python train.py --num_attention_heads=6 --rope_theta=1280.0 --rope_fraction=1.0 --qk_norm=true --init="normal" --init_std_qkv=0.0377 --batch_tokens=32768 --max_steps=6067 --dataset="wikipedia_en"
Each number is 128 + 32 x the weight over its row's rms, rounded and kept within 0 to 255. Layers, rows and columns count from 0. Numbers have three digits each. The size before them is the row's rms in percent of the matrix's.

# layer 7 attention output, 192x192, rms 0.106, rows 163-191, columns 0-191
094:090173141122119138100092153123152126150079079066121108115069109145111163120085132110113163118106119126096072094145078140166125125152110091130106103172125086131098114090110134154134090154158120081177115099113169145137069074085069162134114120127101121042128114095159137090185187097150148086107100143130166136136115097095075103142150140098132132072132096129149128160114145137079132108159118080077139116179147117148084132116135108157157138106084104152136136200112149170082142072110108084098131126086184162107132088103161142188142198052051118185159126157155049123123080162159091158
107:145198171078130152171133096170120080154092133174123117151070120139120126127042102091149088079112115149199113168179130150114134149131155131158193097135201115134150119134095083102098147142103112053172117098135177096142112105150106123096122155138126117089135116125089150133126140138138143122205137129148122150150157128122132093144160100070147168128141128168105140148158147102146153183121113183150165079115118162101093117154146136155225158120141104154103073059164062171148138125151121136165187079059101112127129081142114052121151150107148134097177191168129176120092142161121168122
112:180103113086092121176129220108097164152099226144164168101136113136159124117151176118071127131167189128124127126103126146243089113186118107167091083133093160077131186160175100182116054117088115146109117103151109134142141114113086135113155067154109070131124148097065162116087113089134058078113094147102110138120115159078130136158157128123133145114145115101105135109165152180137123105118063149103125167078091109122152105124097114197159152063107100096124095133152141135133122111102098150126095139095130119152127102126132094114122111132143071083102089097111096155133150126140058092
087:153142126119128155149108111138178112076184108117095155116138137127127140118141153080142065138135115134125180076175149119081131137112115103117153131129111119162097146111124118102081131107144087142161046163149103102104153089159093106076087138146043158146138117204090129112099133148119073167137165137151078150138155127135149077143176158145123102169138133121128182134172103119124130175113130168090155142149075106170175096180119178144164139137166128058137159165178114149135106131183176075177112194146129147215172129159155147213087127169174122174114136089151192111116125174136175168
100:138135086111159107111088151123166153059119098110086118150180144081128134074091133093102113098162133117067120126115147155124112110145154135132158147161135170138111131158067119134142104143151169171133109126178098149084100138162169128161077083102144106130106123129139078176162109128152107124134141154111171098070160112100130133158126090080222207136145096072121143146090146096080070124158155149151139098112119188113090132167118179094177132132149155166127059124099101107111122175186159147116136139140130151164110038138109192131132135115154123201219143149143103100113140069217137137
090:096162121140059131125108163151162118137111108171107112184117133138113127083072135141066144148130178127143106126167112082172171103182140096120161040127169143168129133127103072135149069155114148125173145117121114102113148138104135129164185071173086073080112135115098100105085173119126167132085075141155105090134102221159045169147135163095161147161162135091149168114115161121185120101159104129138171112132168122167135077136129141134088102122166133118133147139135120125123180137117196053196107151145148171127150153108117076081160078063092077119124134107096085135122092147112121163
096:142095121146124121141106121142085117185124131081159172087127131149151141127092059132159120114187103149146083185108073116099148201130103148120150045085128158074161101175052137100134160100187171174113116118111102155100111102032149149137141099152186153170104126115172058099062148115117151195102104172132090115137143180133118120162159135154144107155155157133114121124130153085144148096114082135132129152159129145130107163080103142116114122162117172160129075144104148168115129088168089094090169136076148159086167135115129136131211170106086134205096144109157067151136132117139128152
100:116140141156093167132104149180097128138168103191151121204120156152192136080103113176121134176133163138172138119160137137107142124133188148158133153104137118134133087127112092111148134140172116173151128113101120070104151140145092162124149095114117168138136193136139133149096134123055119053141097108146126125078080079135083101139158108102062120175103173140118078087115103091150152134154130126138134121061129143104134122180131163118190122137188096117152114055184044105096122170162196127104128073191083123074114142106124140121126104120139086096083117144175115190124069093076147182
156:134148130085160086126147106072160118174070109109121152157143113126166169107092113081129125050121092089163122151098086123112075138136130107141101086108097170116156149088181160077140197191083125120070148115131111094138065085092162137156122101138082156162054146099118133142075140188166072123148162156114130095092131174054074184135123147165096171209148104162208158164111182177130141097114092128177141105113098120161103102165131084139139168151189168154123166126106082144126130123118149111152135116090149145102108137133079157104157145162091125131130167135100099146079114128110136139
085:117145134135078131179113115179131142172159173155133139105118142112106133108144110121157141119099135144141169088102098061177156107206167078119151152146107148175091196031115102083143139176102155110098139168139106102173147172196110187186131171112145119127089125194123117186100125093127143158090094092075102138112071108120166089130102124040098123100137215128139103085157101116136133141101181103117164106139151118110125097170176092114086083168158136151128168090098191141141134136153114155128134101148098148075123140108168143119097120150094138115143086154141091156059177106109147150
105:132197090097112106132083122121142079136113083106134102137117144123081134096131119114116098115187079091174184093134102090189155067161166112191132120106106124136175146106166178102095145142152116136154153167172162153138065102114077123194165134104153158104066161109138097174123077070101215167126126136111087094132138149143139131117078117169097150143147108160148131125099121142141099115099110122174207103097168180164183111100162156109190117168087151145119099101090112144131136087147085085126155172155079110122149153085101176130185080144120101159093123164153121184132074111098098110
103:095145114138108185125116139123167160151099141170136125130115140143101141177134189128127130139156134076108199120166161057097174071095157129161139141113113056147119140088139178120084129173150168083197048131141196176108148120192122133199043090117197114132157122079152077119159136070087125189116096137100085155154122162123181131068193120157110089104115136087135175117128139139141112201094114055123107152145148124166132118163100147096160103111164142111095158139135080142152096121145151110122117090125160089116096173106137103154117148099103144159113118128117122111101148085168116155
102:169104105156140120117112124126196166183146086134152120130155145099164149164147187136116146135160148116185152160154137109121154154137073096141119143114145154109136128060159094141132162166089195128070145155128126123100144090118140139186170107193215133132087180130117146106098075102105171157071061079098099124120109125097147103126182152170121114083169167163053158100146106079142113129133116073115171122121144077147092081079149109127143074082106151120101069096088142158103136126133099099089073123118137112105106164114107081112170052164097076099117128094158152196146087120106125112
088:112088140054143107161142147115100151138091169146116141125140149100141131160131171157086146141112170102155130169118158115085051162141079140151146126166147142211082151144132153175136105133163129098073176095156137149121131129058142133160139140162148139111158153114104149122147115125110146094127124117096123201163120138083144107139185169150108094103137129087067096161167139144113158116152122079190088049051120158084120159133118119113156112114141137100133018137134076153130158082073089110146159106131119126121073179095108098152217068132060135123138075079162138169117117111162131118
103:141095112114104132165064117121120125127140164118109097122108153088122102099152109105099117133153138101092101131160166124107159196105153168136098094120066059088095110133155157147133114135156070136095083170106104105062148121084114106117074124126096139134203097183099098195121131135139164156113124106112069126148139217138171119094178173133166128108112109124135110144130152075110082117149090132070128151131126097131143124125170195193147136108115156104151129118120144125102106132072144119160073188190149181148108142170086215179081116130162158190154082119100093078119110076134073166
090:135111182132110116137170140140115112146105161193173153185083086146194146086119082117159098143127135101105111064058141133136186091118142135133103123113071144156155168133102157160122123086127132101112165153100048121154131160095125101181145050102129096160107145157137133088089146169103105091132122117083118113159117107128126117122132117116113107165154114145113112167109096112144150128199118135145163108108152083109184107115103109080149139138187146078109074116121119076097128157150212135157129129173181150170110097113155123100006099188178130110115102141126171074080114162120097198
099:077178140132084157120108137128164160088138091115156130125118133125132084105116129145160134185136090109147133167089086104134114116128094123183086086102122148108135138050137088050090149109102150077191168127121136077149182118163162091107154158139083168120127132186079153100134147152131116181143104119164115176141103176111121127120147170197117099076128098144138130145117159147089091101159196099129052131195090124075102193133082104156078158097178074118160167122159161144117111141108165072100124133156147193112133142129062172118105130131110092134144109108150076144142041130088142139
106:091135104127119113147098126134120130149130111122139141109090154111123142123141119104144143099084114143124092090146144124132162104118128109110168149146129128108139080123068117156150126096148146110121140087050148148118137135135194128059072144078148181140161139145180135046143170109115054079148111134115138151136149097173148125144082091136162139125147089087153157073089112122097087129135106135107022144180155167077067161128086139094065073106135122141110134187118139101092173113074143124106168103111158133112124069100143083144076185045093211076116073153173142123114171188145135160
095:138076163145091153153141150162123107097101148095069058082098120142114127154161142065160130130077146125089072134149152149134078146105133124086135119190120096135140106184109149125087114148121160170140103143120136136131110127127061169145141153139102097061125058153138151210138133137147175166178209121111142103193159072152122141133090152121124172134103145121166126134128115146086180179083171155177097106119183117125172134126124093137065086148086135160085124099102145128146118170145086179160120093133145168157091113107134158070127129128105110117160099160108127101135231133187139056
105:075122117115133139088180120089148101088134131132147159092110146129073118144193146107109135129142037103187170081108024155098075145142114070145106094132113171113110154093168124106104119116129152048156175149107143098198082104084067100116139151184144113125147129117088147149099140142106157128123198136161154127176205110110140139161079154124176120175139057073127086174118157097147085155146103120173121134096108156088129128111105144169117119125144155075106086113166177175157172109140111114057107137155089116111119138136081090142135111169133086115120104162143142139137149138075090131
107:161097091067136115162081140108078173089123171104101102105182110115153100148122147130100135103115190132113173076080133144149122139184114143124135122137117194138076143167123149155126089095169116184128091154145052155112099139127147142137127109127110099168136105158145124110133094107083107122119113067116098086137154168110186122143174111137161205089158153125153085079119153140116123101087135111198124104127127160116160153107088110111045109143151133144068164094059142130156127163115096047154060155082123155186144115167129111155128059196137126115158085103128145165159158204148163113
094:099110098111144120174159113112166124084107082155136146111106141080120136074135181098162119120126092122176124140100132152159066140162069098128075102181128168100139110175172089117177154154148122072124148128091155119115098147086113101091094144179136187094121131127084083127183093102119073135157155199131134118128137140138161103103104141181163137145135128115135173118104121130106094191107075169128117187089133089092158099158193139227131147128125166118074178163106125098111144154178117131138174076124131080131075145112099101131179103115128173189115120136161117124118221171184140091
092:119144092180076148090104106132130136136132069068098152143151163064131097148114088114114139150206104174143123132128109140085118163118134103109134142133175121069162118149092124087116085139128159117133156099127119139160149093113151102100105092115100210144083189146110115116119158108159091114096137070108134092124116141157115104126106081087154180085128129123110133089120133114113112035147072133068103147155119119094151083170130140083164121108107133120141154123109119112097118123094143127066093144111156106124241139070135180183063168115149121137070202203145111141138110174080060159
104:199122113213137119107131135136207118134168098126096109140165098127142118167122141114046152116126150133136180073124153137092122162103103123135105162139151123084141098131131119144110091162058147149088092139102127081141124111169065135133083124114102139136117150143126116143094164140077127116191145137122159143120124115158097111160184156168148105074121061115159116139154090150133102068166117160131067131091164127100140138083205172098095119146080105162190140144096103053118164088071108152139158134180103105190057127134092132110096126136138096039117128116079161086087102159073121109
111:160177125149097158160115124156114109091154138110148129069051138142096109163152106150152116107102106132099091110144150113118046133151124097106126175134112110166130110117137138119182133097151096127132143126173163127143110121143101128160098123126148130050088169102153130104105122106093131132151224159116113174202182116136055163101068168120202122137131013060115112136132145105103117135193138139140138116133157138085166074118163131127112134154133165033080122132089143140087158132153154155135124134151189143127128136058102106127092157120124143112036093121155129103185119091104154165
090:141175124173141126122136151150156182124161112148132167165150118108067149119115126099107136146113118171088133163124176079100104094065146116102085132101115115148148086128111070097088113074108115123170103145134131121116193140164196123137114122148118156136121112117156072129184138085192120164101160120116127047096127154100076142126163147137149180116152092108108164090121194082170131139116138157183107095113172161075143147105129097116109116098188168114140086108125090161073144132169138147088083218099086147173206077138153149081092172078130155117122159130152120080195058131121141104
112:104144124167182101116120146129067117077167136160138109134156134110124099112132115209168091169155137056121161098105111074131102119139157120095140104131143194149129177120150115148155113133129171123056147176141079063108085165119126097145133140172061121184109148113063150163109152190113104147193088145126112112111082062144122132150071158106112113132098141082147140056077089122091110123092125121112136092112150106103113095113154106149149102088095143171128145129069071083139105128061108126090145143134076070089101161088126115151167114121085093156116110145208100176071164137135104095
087:143128067075198199100129093122158085159148095172118145185119108119135107094120119137132167169181141074103137167125105128122112174170142101159163107117095151142108152093183150125117170162157154163079110116144079119101104134121112153138116147084070125184160117141100159145097160120149126112090092142126091093097106147129146103074123152127091115091106144151090119125124108093142105117129097121113177074119149156188066130113149204145147100149124141149162096162135161114103137128139134041096125097194063149107121127181059166092135161103122171190160144070107103083157020117092148126
098:127135051138097152118145130094116111161127109090160146153111107116136150104116125143132095174183091202083126090175131087127234131122139164139153154099136084156161119052040125104094132130134176138142087106071132127128117147088117148156084127145148114098169092153137119104148120139129139155111167142115145129138174090106176117129084164127116133205121114174107130182104216128134146164120201121153141126135163152153133120072118101099127134122087093061124106109170138138085163055075140086095131115107129134097144169065104185112138136079121186122095169132138120075172074077100112126